config.toml
num_hidden_layers = 16
hidden_size = 512
num_attention_heads = 8
num_key_value_heads = 8
head_dim = 64
intermediate_size = 1344
vocab_size = 50257
hidden_act = "swiglu"
norm = "rmsnorm"
norm_place = "pre"
norm_eps = 1e-06
positions = "rope"
rope_theta = 10000.0
rope_fraction = 1.0
qk_norm = false
attn_scale = 0.125
bias = "none"
tie_word_embeddings = false
parallel_block = false
init = "uniform"
init_std_qkv = 0.0267
init_std_o = 0.0267
init_std_up = 0.0267
init_std_down = 0.0
optimizer = "adamw"
learning_rate = 0.000661
beta1 = 0.9
beta2 = 0.98
weight_decay = 0.27
lr_head = 0.0045
max_grad_norm = 0.5
warmup_steps = 361
schedule = "wsd"
decay_fraction = 0.643
decay_shape = "linear"
final_lr_fraction = 0.1
batch_tokens = 65536
max_seq_len = 1024
doc_mask = true
train_tokens = 604500000
max_steps = 9224
dataset = "wikipedia_en"
Each number is 200 + 30 x the weight over its row's rms, rounded and kept within 0 to 999. Layers, rows and columns count from 0. The size before them is the row's rms in percent of the matrix's.

# v: layer 2 attention value, 512x512, rms 0.0336, rows 510-511, columns 0-127
# o: layer 2 attention output (transposed), 512x512, rms 0.0339, rows 510-511, columns 0-127
# gate: layer 2 MLP gate, 1344x512, rms 0.037, rows 0-16, columns 0-127
# up: layer 2 MLP up, 1344x512, rms 0.0362, rows 0-16, columns 0-127
# down: layer 2 MLP down (transposed), 1344x512, rms 0.0332, rows 0-15, columns 0-127
v510,114,242,220,178,255,227,175,139,253,190,184,184,222,190,196,146,187,172,146,208,187,210,163,184,193,206,168,167,222,171,178,153,246,194,207,171,229,230,209,208,206,216,211,191,184,232,236,240,182,192,157,215,221,227,231,200,192,176,198,164,224,196,224,213,281,204,135,190,165,179,189,241,171,245,179,217,228,188,131,182,214,243,139,233,218,225,211,236,207,199,181,159,151,151,187,214,195,210,208,190,236,171,172,174,183,175,165,183,246,138,217,191,198,227,205,165,220,238,212,189,222,194,197,179,191,228,202,229,151
o510,109,213,180,240,234,238,194,195,221,207,166,175,174,229,208,220,177,192,189,187,187,199,160,201,201,201,193,179,221,174,155,236,211,213,146,157,189,196,181,198,175,239,172,193,203,180,228,220,220,220,195,207,215,203,216,157,202,214,223,204,185,116,202,167,172,224,208,206,170,169,257,166,192,228,196,232,241,171,272,184,189,248,163,187,222,183,181,245,217,170,192,202,181,190,212,208,211,167,162,193,210,250,199,211,183,157,178,178,240,171,195,217,164,192,208,228,213,214,209,223,152,203,243,142,215,220,206,215,170
v511,104,236,204,232,222,197,211,242,195,192,220,154,240,209,257,204,138,219,201,222,181,253,233,197,226,147,202,236,199,174,183,225,172,208,183,202,156,171,191,195,233,212,205,194,212,193,220,166,205,180,168,187,241,242,229,172,176,214,184,171,132,239,210,212,245,180,252,206,170,218,169,245,211,149,233,187,169,180,258,175,201,145,175,202,200,189,183,168,237,156,229,198,213,221,188,198,207,197,208,184,164,222,212,227,224,228,199,178,209,218,212,210,160,207,242,212,172,209,147,229,229,175,198,236,231,231,198,197,179
o511,103,178,237,239,198,152,201,110,252,239,224,192,170,209,210,206,198,164,228,192,166,181,228,193,215,135,182,172,204,223,138,266,185,189,224,225,190,225,207,155,189,235,216,171,156,184,213,173,190,207,175,211,197,199,176,225,217,253,178,206,174,297,212,215,227,255,213,199,205,205,233,228,150,215,178,241,208,238,222,215,188,178,259,190,171,222,181,181,177,170,191,166,237,225,159,227,247,195,215,216,225,135,208,195,244,274,191,179,190,192,221,229,157,201,161,186,196,197,160,191,190,144,200,180,225,195,179,176,184
gate0,101,227,134,262,273,161,195,225,192,231,215,175,222,173,192,151,150,168,242,175,205,185,239,204,233,205,219,129,165,185,136,197,205,156,217,138,195,182,172,222,179,282,159,196,208,190,264,188,162,191,208,229,204,144,161,156,207,188,212,176,159,206,176,214,166,241,204,233,233,212,203,194,151,207,222,197,211,214,207,212,187,183,227,198,195,211,215,214,212,209,202,191,268,179,209,176,194,168,219,243,185,228,129,188,167,219,203,208,206,164,124,215,162,189,247,171,180,223,182,206,171,202,182,189,204,184,211,161,124
up0,100,195,213,217,204,242,172,167,188,180,209,165,175,203,197,130,194,177,228,202,176,198,202,246,216,215,234,199,242,192,226,256,192,188,254,156,227,197,229,208,144,187,242,191,232,198,183,192,234,211,167,156,123,216,161,199,203,231,223,197,174,199,215,219,214,206,172,220,215,192,221,179,211,204,139,210,234,208,183,177,188,185,270,210,238,184,190,205,189,225,203,234,217,143,213,198,203,184,204,184,146,198,246,225,209,220,240,260,265,217,226,255,226,179,225,235,227,182,206,251,204,148,202,207,173,147,216,210,179
down0,101,156,246,242,177,226,227,232,174,165,215,220,192,232,184,155,176,170,243,232,212,228,127,234,231,192,239,222,206,240,173,234,188,200,172,216,189,224,231,253,177,197,202,232,191,200,171,209,173,205,178,153,161,156,170,167,175,221,274,170,182,231,182,233,216,197,164,206,239,219,200,209,225,181,252,247,228,211,226,163,192,216,265,238,202,177,195,164,189,210,199,240,200,242,171,241,206,156,233,210,212,190,251,184,172,188,210,193,244,224,202,234,174,192,193,280,254,182,234,228,184,202,257,242,233,168,225,217,262
gate1,108,174,226,175,204,183,219,156,227,223,157,187,170,163,292,237,168,215,159,221,197,241,247,232,238,213,208,216,194,178,205,225,151,226,163,219,167,190,208,233,271,205,195,163,165,234,231,156,221,203,162,211,178,187,238,205,272,174,202,226,187,229,203,184,240,201,222,172,206,157,156,199,169,179,239,171,165,260,161,232,202,227,196,208,201,237,192,212,226,203,144,162,215,199,214,198,179,229,176,208,204,201,238,236,186,229,195,238,227,226,219,213,179,235,204,188,238,239,184,180,239,180,161,175,201,191,233,210,182
up1,107,198,146,243,200,204,149,172,170,232,154,152,213,208,210,219,280,193,144,193,208,212,218,130,224,209,243,195,225,173,194,233,199,267,211,232,182,202,158,209,145,197,203,147,213,234,164,151,206,161,212,173,148,255,269,186,190,212,183,238,182,199,183,217,206,162,217,216,209,194,184,218,178,185,158,220,174,223,215,167,178,267,248,248,227,209,248,166,195,169,241,197,201,226,220,187,135,185,246,183,209,182,236,171,207,196,218,193,162,227,243,268,146,191,175,164,248,221,181,206,182,226,155,200,177,159,215,185,208
down1,108,185,248,143,191,201,189,186,209,193,185,232,235,165,258,211,165,214,218,236,192,252,268,199,219,205,222,221,195,138,179,146,172,191,169,187,215,203,191,247,167,217,228,173,167,227,174,214,181,255,216,157,249,156,237,201,217,164,175,211,203,188,189,235,242,157,208,194,186,198,185,181,185,135,170,182,181,215,203,199,208,192,196,144,220,192,196,186,206,181,199,234,127,247,194,211,213,199,185,232,252,216,208,195,186,209,178,223,198,258,203,262,253,241,177,214,146,227,187,193,213,214,202,174,164,196,214,162,196
gate2,104,231,203,170,245,229,206,212,213,229,209,178,162,192,162,162,180,168,211,196,228,203,211,267,231,214,199,163,182,156,173,187,238,199,198,234,227,275,137,207,205,218,158,236,197,173,195,183,177,246,159,271,183,202,216,221,232,165,210,194,219,196,187,166,203,266,160,210,216,198,116,254,181,205,168,206,187,237,202,131,253,159,203,201,152,190,197,186,206,233,252,202,214,195,210,237,179,199,215,206,220,198,176,187,177,232,203,179,160,152,141,184,194,167,179,212,240,142,205,262,219,217,175,192,198,185,237,183,178
up2,102,201,243,240,139,201,222,156,146,186,200,215,157,185,252,261,196,214,189,194,221,223,199,191,186,231,192,192,182,216,196,227,211,194,187,198,188,244,218,190,166,197,249,212,147,205,190,185,236,234,197,164,201,157,165,234,202,180,210,171,195,158,146,180,204,175,256,174,234,181,223,189,190,233,224,239,163,206,171,248,183,237,196,155,248,224,196,202,196,159,147,180,197,157,282,180,186,206,200,207,222,217,166,196,177,211,140,180,251,234,238,182,157,190,232,195,200,238,234,163,260,129,243,200,190,221,216,224,240
down2,104,201,153,168,186,212,223,248,232,181,196,218,203,211,166,163,201,200,228,161,146,219,208,140,258,239,236,205,203,225,224,133,186,203,176,207,202,249,199,194,211,202,223,192,198,257,218,204,264,151,225,250,209,162,177,230,161,174,152,247,220,201,200,242,223,226,202,183,205,146,206,257,224,206,195,174,160,193,175,217,229,217,189,180,186,208,171,185,246,220,222,221,208,197,209,209,195,204,208,153,186,187,224,217,193,186,222,185,215,242,201,179,196,131,195,247,145,187,259,202,192,207,173,176,185,154,165,212,153
gate3,096,161,176,177,214,183,173,189,240,216,218,262,183,177,201,180,214,203,223,208,193,207,223,215,202,190,207,171,215,190,199,192,187,183,164,187,240,170,184,191,220,217,153,197,195,182,193,229,181,202,128,261,179,176,207,156,220,221,208,215,184,222,227,157,204,210,226,198,166,246,205,179,225,212,222,188,217,239,224,164,198,223,209,196,182,194,182,176,219,247,211,218,213,223,211,224,222,143,216,247,212,235,199,249,264,174,204,165,196,174,216,225,148,263,186,189,156,193,204,165,191,197,240,159,194,211,214,138,183
up3,101,200,223,166,174,182,206,201,174,215,179,189,273,146,233,208,165,179,196,202,191,163,202,195,198,211,191,174,252,238,162,216,180,171,218,194,198,209,201,158,250,178,188,174,145,212,173,165,170,146,126,192,244,141,192,185,178,184,176,225,192,231,214,182,226,204,221,183,152,195,204,173,173,197,200,168,225,145,192,201,203,192,185,221,166,204,146,196,210,169,144,165,194,183,146,144,249,196,208,207,167,211,200,191,201,176,234,161,221,110,175,188,208,190,260,200,156,222,196,221,175,215,224,175,176,181,246,179,179
down3,100,226,172,140,205,217,257,251,208,226,186,180,200,228,222,232,143,246,203,230,245,201,177,184,193,219,149,177,149,163,225,175,170,190,240,166,166,233,247,260,227,135,214,227,218,179,228,225,202,177,226,201,210,190,187,237,210,200,185,185,188,233,202,178,221,182,167,211,131,169,165,175,205,219,175,203,143,152,221,187,201,176,176,146,205,168,255,173,191,217,163,211,191,233,171,172,261,234,190,172,165,172,233,240,234,189,276,170,203,215,185,190,224,147,260,235,176,190,242,188,240,158,161,260,199,254,230,170,214
gate4,100,239,209,206,158,157,176,152,138,246,217,195,229,194,216,229,231,224,204,169,156,185,205,224,235,203,218,239,218,183,199,213,146,168,196,157,209,149,220,158,249,192,208,150,193,240,275,182,204,155,196,216,162,215,227,109,191,208,187,196,236,193,161,199,160,180,189,219,215,202,231,261,245,168,226,213,170,156,205,162,211,249,213,159,212,201,185,207,209,218,163,201,225,194,174,176,187,130,200,229,196,228,167,208,161,169,186,179,219,221,264,177,165,228,220,222,216,221,234,182,203,202,158,190,237,175,181,198,196
up4,101,221,189,195,245,217,211,227,225,235,237,213,218,211,264,225,274,194,184,259,242,209,159,141,195,191,152,199,173,207,211,177,203,184,210,175,211,167,185,303,166,192,158,189,221,236,206,229,183,212,201,217,228,234,112,170,193,249,161,245,196,181,224,235,151,213,261,170,225,249,179,205,249,201,198,230,192,222,222,236,210,159,269,226,196,187,209,275,220,171,236,194,221,208,238,237,219,162,195,179,229,220,187,204,191,160,224,222,193,208,216,160,139,191,171,179,238,255,186,212,166,149,203,224,217,258,152,202,217
down4,102,194,175,167,216,230,221,208,149,204,217,214,179,236,212,176,199,210,181,211,216,196,217,174,213,175,232,222,196,230,215,166,188,166,219,167,162,179,235,201,156,186,186,178,219,193,216,182,143,151,181,206,165,189,224,213,248,212,233,166,243,242,222,188,208,199,192,148,199,205,152,205,268,157,240,197,209,230,192,230,107,177,240,210,163,162,161,234,147,244,217,189,164,156,183,156,221,172,188,176,179,239,201,158,184,170,184,192,196,243,194,142,234,202,200,205,239,222,139,235,206,174,241,199,216,162,186,193,219
gate5,103,185,261,235,168,212,205,209,198,205,191,199,216,213,180,158,244,196,222,233,233,206,233,194,139,191,249,210,186,205,213,221,183,212,238,158,210,243,176,218,133,166,245,142,179,195,184,212,211,202,272,201,203,261,209,225,196,158,209,187,184,117,216,187,189,197,222,214,184,159,201,172,195,200,216,162,192,230,230,162,193,161,192,204,179,225,195,202,198,152,210,207,235,194,225,200,207,213,196,167,192,254,188,203,171,191,199,169,186,227,196,128,200,155,176,152,174,177,200,206,197,191,188,202,203,191,217,212,159
up5,102,167,192,162,219,234,171,180,169,149,220,152,174,212,220,188,120,223,222,190,185,184,226,183,159,226,197,188,212,264,199,223,182,130,184,182,205,200,260,241,219,195,164,273,146,174,197,148,250,147,175,252,174,172,246,163,199,187,205,166,244,207,220,211,241,241,178,169,208,179,190,206,201,212,262,164,206,180,210,213,215,172,129,187,165,202,204,241,206,207,226,193,186,219,235,229,267,221,222,232,180,216,249,226,264,157,163,148,224,192,137,180,250,214,212,208,192,244,189,171,245,220,190,241,210,181,209,219,178
down5,103,204,175,120,234,216,181,191,180,210,195,208,170,165,191,207,202,184,210,190,191,196,185,207,247,194,202,180,244,171,200,202,175,216,220,205,215,214,247,204,217,218,207,207,180,257,188,216,176,193,268,201,175,182,164,191,201,185,139,238,208,187,180,175,254,236,241,209,210,221,141,178,201,210,156,193,176,167,153,240,162,200,236,203,250,202,195,223,173,261,191,184,246,196,137,208,192,193,227,210,216,168,166,208,167,245,225,213,155,200,187,191,195,201,225,209,205,188,178,209,171,195,181,193,205,195,194,234,209
gate6,098,190,183,162,213,190,228,235,247,218,201,167,201,225,165,207,207,211,247,181,149,176,243,178,174,182,196,193,114,230,258,214,157,199,186,161,182,241,225,155,265,210,255,185,220,191,211,217,195,228,211,195,213,226,218,165,206,207,120,198,210,227,216,121,187,168,189,220,204,205,208,208,197,180,212,166,168,249,239,209,199,186,171,193,204,199,216,228,194,204,167,225,155,194,227,181,211,214,194,253,178,211,212,178,223,202,187,181,156,257,207,229,178,201,164,136,115,197,268,224,202,146,274,196,166,189,185,185,232
up6,097,185,171,208,169,178,205,196,222,237,163,193,159,206,192,217,186,213,180,212,164,180,197,178,240,194,211,157,220,211,230,211,222,250,210,216,208,195,195,178,192,206,135,230,178,160,193,179,192,187,253,167,201,177,220,179,254,225,214,209,216,163,185,236,180,216,264,222,199,160,181,145,183,186,159,217,183,197,155,209,190,187,200,237,211,217,229,156,173,208,175,199,131,185,159,163,137,205,190,197,186,245,202,210,187,246,220,221,172,164,180,188,139,167,205,239,204,135,167,193,179,222,180,170,232,191,170,199,198
down6,097,212,210,191,139,188,268,239,201,232,245,186,185,212,174,180,206,181,251,189,203,149,273,180,186,137,252,190,156,203,268,182,155,250,219,180,209,205,148,120,247,181,235,204,210,214,229,221,195,185,181,208,213,179,227,182,210,197,173,190,239,210,236,179,179,187,210,197,191,202,173,200,176,103,219,206,202,251,181,202,196,150,183,207,202,217,171,254,231,206,177,254,143,174,181,207,195,170,229,230,154,245,195,168,194,178,197,172,190,242,185,156,200,190,176,161,111,228,224,196,202,197,172,199,169,194,203,236,234
gate7,098,204,205,228,230,268,191,204,165,176,160,166,223,217,173,189,237,203,199,181,192,185,179,199,149,130,154,163,182,189,204,184,174,206,246,182,229,133,183,157,219,217,189,152,209,153,194,228,200,182,195,210,208,155,208,214,210,191,193,165,240,215,248,207,226,163,221,178,213,203,217,181,182,195,230,231,211,219,206,189,232,196,209,261,193,182,195,230,264,180,207,254,185,195,185,174,235,213,195,190,239,206,197,236,189,247,191,165,202,239,189,169,223,226,188,148,220,204,188,159,204,238,220,249,185,156,163,166,198
up7,099,158,184,184,172,236,179,277,162,226,229,167,189,181,192,204,199,241,227,189,210,152,152,206,261,195,171,170,236,252,185,229,198,214,238,196,235,232,190,163,238,192,242,167,236,216,168,234,151,206,199,247,222,184,203,162,141,190,190,190,188,195,195,233,220,239,198,212,241,216,217,159,169,257,203,133,216,241,270,188,212,194,173,210,198,140,185,168,195,197,170,187,220,207,213,185,218,176,169,138,192,224,189,230,263,226,203,148,232,163,198,209,215,215,241,153,217,266,173,206,186,147,157,208,193,192,205,147,215
down7,100,198,156,216,267,215,228,175,190,212,147,208,216,237,218,243,233,233,223,182,220,247,198,224,150,206,151,206,175,205,188,222,217,242,226,219,222,246,208,205,169,144,226,220,209,174,227,194,191,164,204,235,213,213,163,208,158,228,201,253,202,290,261,212,174,123,203,190,195,189,230,266,198,204,223,169,214,213,209,201,231,162,238,233,243,246,148,181,182,172,183,225,167,273,164,196,135,233,230,207,180,197,201,171,186,233,230,183,189,177,190,202,241,199,203,228,151,178,202,218,148,237,187,207,199,217,186,218,261
gate8,099,225,202,202,195,206,233,213,245,203,181,250,224,232,186,171,241,238,192,187,207,189,200,254,221,162,240,262,205,155,141,207,236,218,188,184,205,239,179,219,176,193,161,228,178,222,196,236,195,265,154,199,244,106,154,128,195,203,224,250,159,162,209,185,244,159,189,137,199,155,188,247,193,202,207,232,200,228,177,171,163,226,223,232,220,220,192,264,201,257,181,199,213,184,259,193,260,191,181,234,214,223,182,248,195,178,162,225,237,239,203,213,224,189,218,257,222,217,212,177,179,184,138,184,99,206,187,244,231
up8,097,239,181,228,189,205,217,207,189,258,189,182,215,213,199,209,230,236,215,154,193,163,233,160,218,172,172,200,174,225,202,178,219,199,194,234,194,201,178,202,166,196,187,243,134,166,215,148,216,231,228,183,234,210,206,203,164,147,238,174,205,169,180,221,173,179,225,235,194,168,220,219,196,139,184,200,153,154,191,244,154,218,216,184,214,217,236,190,199,202,200,193,187,201,234,243,208,204,177,175,207,212,234,194,185,230,219,200,187,176,226,190,258,150,227,225,221,249,143,212,213,207,128,228,190,216,269,259,234
down8,097,224,212,236,211,218,176,217,215,170,177,222,237,229,163,214,206,212,194,242,196,260,221,194,207,172,212,242,231,172,159,222,154,200,211,191,151,212,170,185,227,267,205,244,190,192,194,227,197,254,183,173,231,150,184,203,204,192,249,183,176,238,227,218,167,145,205,156,216,197,186,211,177,224,178,214,175,260,179,193,115,280,206,202,161,234,200,210,216,184,188,214,177,134,225,235,188,177,163,220,163,287,145,200,197,240,128,238,206,234,170,186,220,185,218,270,197,196,226,174,256,188,168,145,145,245,199,196,245
gate9,100,228,150,209,195,189,195,205,159,201,195,185,167,203,124,224,281,234,210,215,174,251,209,217,195,176,214,188,188,191,190,206,185,204,207,211,171,177,166,230,184,190,170,207,189,243,201,189,202,243,211,229,137,226,245,173,153,211,229,254,204,122,200,190,221,176,188,229,214,228,208,205,229,203,196,212,143,230,184,204,205,210,160,189,218,171,218,203,220,240,172,126,211,194,186,191,246,203,200,171,203,221,129,206,285,169,205,209,207,220,241,163,206,200,203,180,229,144,228,200,207,306,174,184,211,175,191,146,190
up9,101,193,245,174,231,214,194,196,140,127,193,209,176,247,173,239,184,210,182,213,203,177,237,181,222,209,217,178,227,232,234,211,186,174,232,190,241,185,214,199,224,232,172,193,196,140,184,138,222,166,195,216,180,161,268,172,158,196,238,197,255,195,197,191,226,210,175,187,214,130,154,229,266,214,179,250,174,179,191,195,231,239,177,228,159,153,213,148,235,197,190,199,226,227,190,220,183,219,225,186,192,185,259,252,196,253,211,157,208,210,154,210,186,227,137,208,175,196,218,220,171,233,226,170,163,213,185,236,203
down9,103,213,213,246,224,192,198,254,202,187,139,261,239,206,207,183,213,184,208,157,240,223,201,203,230,269,149,211,211,205,202,145,218,248,205,228,179,222,192,184,219,135,232,159,189,258,213,215,213,234,230,165,243,241,183,178,209,164,212,194,216,159,226,198,196,158,177,179,199,214,164,227,184,175,188,204,214,197,249,212,211,221,193,176,212,249,201,216,212,172,194,245,215,259,179,214,184,188,242,223,188,108,216,164,120,217,241,172,163,159,219,204,251,242,224,254,175,205,225,199,213,151,204,196,100,195,224,205,210
gate10,090,229,153,232,237,194,231,173,193,256,200,213,202,201,135,157,203,220,174,210,223,217,170,261,187,216,258,230,213,155,168,182,157,183,189,179,213,207,195,167,233,190,174,149,213,145,206,206,208,123,235,226,227,178,199,225,212,179,148,190,198,212,231,197,239,193,162,179,252,202,179,215,219,196,189,283,200,209,199,183,147,189,222,252,221,212,247,156,266,209,191,230,191,166,169,203,251,178,210,195,208,215,129,198,188,201,187,253,181,182,216,179,178,226,159,222,257,146,234,210,211,206,257,230,199,156,202,207,149
up10,088,236,220,190,209,244,231,199,200,195,302,164,225,195,194,138,193,164,200,225,167,241,177,166,255,192,153,192,251,175,243,197,162,180,218,207,231,188,164,202,203,231,217,150,232,216,247,168,178,151,180,204,210,238,174,238,210,249,211,216,214,178,155,188,143,192,155,243,146,223,209,218,188,208,201,192,191,162,198,163,154,207,205,205,200,222,191,213,193,188,172,207,258,250,210,208,171,187,208,233,166,184,221,208,230,177,231,181,219,197,167,238,192,181,238,174,173,211,192,163,211,196,143,184,195,245,232,255,202
down10,091,169,145,187,203,191,192,246,172,179,146,207,191,218,222,163,210,199,255,197,248,214,240,216,204,205,223,227,203,209,194,201,250,177,209,265,180,217,198,168,132,205,186,193,206,141,237,182,224,204,167,212,169,164,179,205,213,183,244,216,270,227,221,195,219,236,241,161,242,172,191,209,207,199,190,214,123,198,161,220,238,127,204,205,186,167,206,172,251,235,210,213,142,153,195,288,236,168,214,219,231,224,170,219,208,231,211,234,161,206,217,242,257,209,188,178,226,218,201,205,216,219,174,197,140,175,190,227,179
gate11,100,201,176,214,234,231,194,237,237,192,187,201,196,150,178,235,222,205,160,231,212,187,186,161,239,210,123,138,224,231,171,188,201,206,211,198,192,241,226,172,170,185,191,196,161,207,185,179,175,170,196,190,232,218,202,144,257,187,192,188,185,253,238,208,203,244,222,233,166,261,214,189,173,196,225,164,215,203,176,240,221,196,177,209,157,216,252,259,184,159,233,205,160,244,203,218,181,235,168,199,201,179,213,182,166,172,197,191,235,174,229,192,190,213,229,172,188,191,134,139,168,210,233,256,167,251,224,153,162
up11,101,184,223,193,187,161,160,198,226,193,168,259,246,272,187,191,238,229,194,190,177,234,208,189,225,180,198,210,169,140,223,238,165,184,201,227,180,160,150,174,217,205,232,196,194,175,224,164,226,202,169,182,177,194,213,148,186,229,235,212,152,209,155,181,217,204,231,172,178,223,143,181,240,196,204,214,199,147,199,189,217,210,204,198,229,209,165,184,149,182,210,173,225,180,190,237,243,214,209,176,233,201,153,188,195,257,249,256,196,165,210,233,172,223,195,202,198,159,168,215,211,250,232,202,249,236,237,250,238
down11,102,180,135,176,186,201,176,235,184,181,191,179,191,224,151,208,207,219,155,276,227,235,195,151,197,256,208,203,132,230,247,230,180,178,180,159,200,190,149,214,188,214,193,190,185,223,220,203,228,181,206,175,226,211,195,195,231,210,210,261,205,180,223,242,186,233,199,195,181,194,205,150,208,165,255,192,195,269,204,201,148,163,219,163,182,147,213,152,152,212,198,201,179,215,205,230,201,182,204,179,213,201,193,211,196,133,232,176,239,183,232,204,193,196,189,181,211,174,179,190,248,176,233,213,219,215,244,181,173
gate12,093,181,178,219,240,167,200,222,186,248,168,168,231,245,227,197,233,172,205,228,154,248,179,216,151,208,205,180,231,203,203,201,265,207,222,199,146,225,193,228,146,200,204,152,181,205,199,221,170,203,166,189,232,187,144,167,223,167,187,171,189,214,153,148,134,240,198,230,197,205,118,199,167,207,186,191,137,251,255,196,176,160,184,173,187,190,219,203,222,239,142,212,183,190,241,175,212,174,195,222,180,271,209,244,186,226,270,199,221,216,251,178,262,205,269,154,249,206,188,211,170,180,130,221,246,180,180,187,214
up12,094,148,189,213,243,208,182,209,181,214,180,208,200,197,258,224,245,188,238,196,220,207,169,237,155,190,218,201,253,182,203,178,180,238,165,157,246,217,184,187,219,171,199,170,244,168,195,187,208,230,244,174,233,156,149,184,228,195,203,150,156,192,225,176,267,179,231,207,163,207,237,207,210,143,227,231,171,205,207,165,219,244,227,225,240,219,203,274,175,190,217,234,241,162,208,203,228,239,229,215,173,170,198,198,219,232,225,156,209,224,177,235,171,186,249,212,153,167,198,208,221,200,197,205,184,187,234,169,172
down12,094,147,210,272,215,212,197,223,211,240,203,175,236,191,194,208,248,194,209,220,192,211,180,163,168,201,200,137,212,189,172,251,213,164,130,211,180,173,209,137,163,191,223,152,162,185,147,181,183,209,185,223,218,147,183,170,243,213,198,178,190,198,204,213,183,141,238,243,197,182,212,174,217,178,235,253,200,218,203,142,170,236,177,183,218,161,216,195,154,223,235,199,175,256,180,218,198,118,211,196,199,232,206,189,237,224,229,273,189,205,152,178,177,183,239,184,155,179,191,194,227,203,232,214,195,158,190,198,207
gate13,101,148,221,226,202,184,219,202,226,212,184,164,201,219,233,203,216,190,180,182,162,180,136,200,202,179,231,131,185,160,239,210,148,185,166,211,208,224,205,196,146,234,197,154,172,215,212,217,233,217,176,254,217,175,196,116,203,211,191,204,177,212,186,201,194,157,244,198,251,193,170,218,180,226,193,199,217,245,182,229,171,229,235,234,208,152,207,166,159,209,204,196,129,222,188,190,234,182,155,254,224,186,235,209,195,162,269,217,182,251,198,219,220,203,195,248,198,194,269,201,244,212,220,159,180,189,207,206,195
up13,102,180,135,143,164,205,198,180,211,147,224,203,184,245,162,257,178,221,229,192,217,219,208,213,231,180,192,248,219,204,272,155,209,224,194,157,211,160,205,196,205,158,215,207,224,191,181,218,174,164,235,228,202,271,210,207,196,181,228,229,218,180,199,229,191,188,200,159,234,196,185,217,194,210,186,241,218,181,186,229,170,206,196,201,203,230,230,228,266,232,143,222,213,202,230,169,143,220,214,128,206,171,217,203,199,204,180,202,190,143,219,161,176,188,216,235,181,203,139,208,195,190,156,183,195,192,185,183,190
down13,100,214,175,162,154,205,199,185,185,195,209,228,184,217,157,194,257,202,181,232,186,176,214,216,208,205,153,208,236,222,181,225,213,241,177,179,212,231,222,160,206,136,200,199,158,176,205,212,210,159,220,250,184,252,202,201,205,154,129,221,184,219,196,203,181,196,176,210,179,126,254,177,192,181,195,194,196,179,153,170,189,206,218,221,246,233,178,166,103,175,174,253,221,216,212,252,221,214,197,197,259,189,167,189,201,278,169,165,209,154,191,202,120,159,219,208,142,178,160,209,173,193,144,193,226,199,183,232,188
gate14,099,189,194,170,214,226,185,240,253,221,225,210,249,172,188,244,199,192,205,165,184,273,197,187,194,199,234,204,202,241,146,221,143,176,146,164,231,251,255,174,235,269,205,199,186,158,231,129,190,214,175,288,239,138,192,210,249,168,250,203,164,179,209,237,202,211,209,182,181,225,227,186,161,180,228,232,244,236,211,191,163,239,169,192,117,210,218,166,209,240,152,190,205,193,250,188,233,194,203,183,225,231,191,177,192,190,165,171,140,211,190,195,167,161,215,159,195,183,231,185,205,193,189,199,178,202,261,188,217
up14,097,181,161,164,218,208,190,160,210,148,144,199,201,140,197,259,216,241,236,184,208,215,201,187,225,163,168,187,201,172,222,205,164,222,177,199,226,251,252,215,282,161,204,235,200,194,234,176,204,186,239,217,213,204,230,243,182,209,182,180,176,173,198,183,291,180,221,157,268,175,183,194,204,220,237,204,209,163,203,173,212,199,149,214,223,198,193,200,223,143,213,186,226,209,205,152,184,213,222,125,191,149,175,176,215,201,183,137,220,213,225,121,208,153,227,205,186,235,215,220,192,217,226,219,201,240,203,204,240
down14,100,204,211,224,207,228,202,186,214,229,127,243,207,182,248,205,177,193,181,207,170,224,185,177,196,162,137,225,190,154,232,186,224,254,234,270,200,198,176,201,192,219,231,173,213,151,205,162,216,211,171,184,187,233,193,193,199,216,156,218,256,205,193,216,213,233,209,186,221,219,202,216,209,216,184,215,138,141,146,211,218,152,173,154,254,191,189,232,203,190,177,208,204,237,169,169,188,180,195,150,199,188,176,216,247,195,259,206,230,240,180,206,152,155,231,167,242,214,233,226,215,243,215,230,200,238,171,212,211
gate15,105,154,220,208,196,258,228,215,220,230,258,197,260,213,177,208,173,201,231,238,213,221,221,228,221,243,214,219,183,162,169,203,128,196,166,248,138,222,224,177,175,166,173,190,218,182,212,187,177,222,225,240,182,150,189,219,208,197,187,197,227,139,244,191,220,229,162,206,227,195,243,160,182,214,200,175,251,195,175,189,230,193,152,234,192,245,208,178,209,196,227,178,243,245,249,198,146,188,223,245,188,170,158,245,211,214,171,129,175,183,228,135,194,183,183,171,216,184,207,198,208,209,225,185,228,176,165,192,204
up15,105,247,178,205,193,184,188,157,160,119,214,245,171,186,189,189,184,247,218,226,174,199,245,258,159,210,182,167,191,178,182,172,174,171,249,199,186,237,137,190,267,220,132,244,219,162,165,207,170,168,226,218,192,168,216,217,210,237,203,189,164,189,205,190,205,219,165,218,204,185,255,194,160,206,277,188,194,163,195,199,185,170,176,158,138,207,193,220,230,210,246,194,215,149,164,158,202,185,211,222,216,210,233,210,231,213,194,201,166,149,205,218,190,169,204,233,169,208,178,205,200,171,178,188,247,189,218,214,228
down15,104,169,245,157,130,270,238,247,199,252,217,202,219,200,174,189,165,197,194,170,220,172,206,276,229,241,213,231,194,195,214,214,180,182,172,208,191,204,231,170,157,164,214,176,218,192,208,202,172,231,159,190,178,204,124,196,194,234,190,209,233,221,203,235,201,174,244,246,234,193,199,153,191,187,190,206,219,196,216,173,238,238,192,203,152,197,141,201,177,187,186,205,208,220,235,246,193,155,202,207,172,228,238,219,139,248,188,184,233,184,212,185,188,188,208,163,175,210,244,246,268,210,167,220,237,172,173,203,171
gate16,104,166,231,216,190,219,165,206,247,180,167,167,225,202,135,209,214,197,200,184,197,217,187,199,187,201,237,240,229,203,184,219,249,150,209,242,167,153,212,192,234,205,242,162,158,161,211,202,230,234,238,239,172,201,209,172,227,162,205,237,236,183,198,211,151,185,214,217,224,169,177,209,189,223,194,155,261,157,197,225,160,265,208,252,193,186,186,169,220,194,195,210,182,216,278,230,212,159,225,294,246,197,200,223,209,204,174,201,221,230,189,233,206,116,177,168,200,195,188,172,188,211,215,210,169,222,178,241,167
up16,100,193,172,149,227,137,200,191,173,183,208,193,198,200,265,168,195,242,248,224,200,188,234,195,235,212,201,198,161,229,167,187,208,208,185,157,248,235,220,190,163,233,126,225,245,209,166,143,203,169,213,163,183,201,215,207,227,233,222,171,162,222,213,213,264,180,156,206,171,228,200,182,177,183,183,200,168,275,194,218,248,170,198,164,205,193,259,217,192,174,184,156,215,200,127,182,212,234,225,96,234,189,152,176,171,177,184,187,192,226,197,250,160,230,136,183,154,197,207,195,220,245,186,163,248,216,195,158,191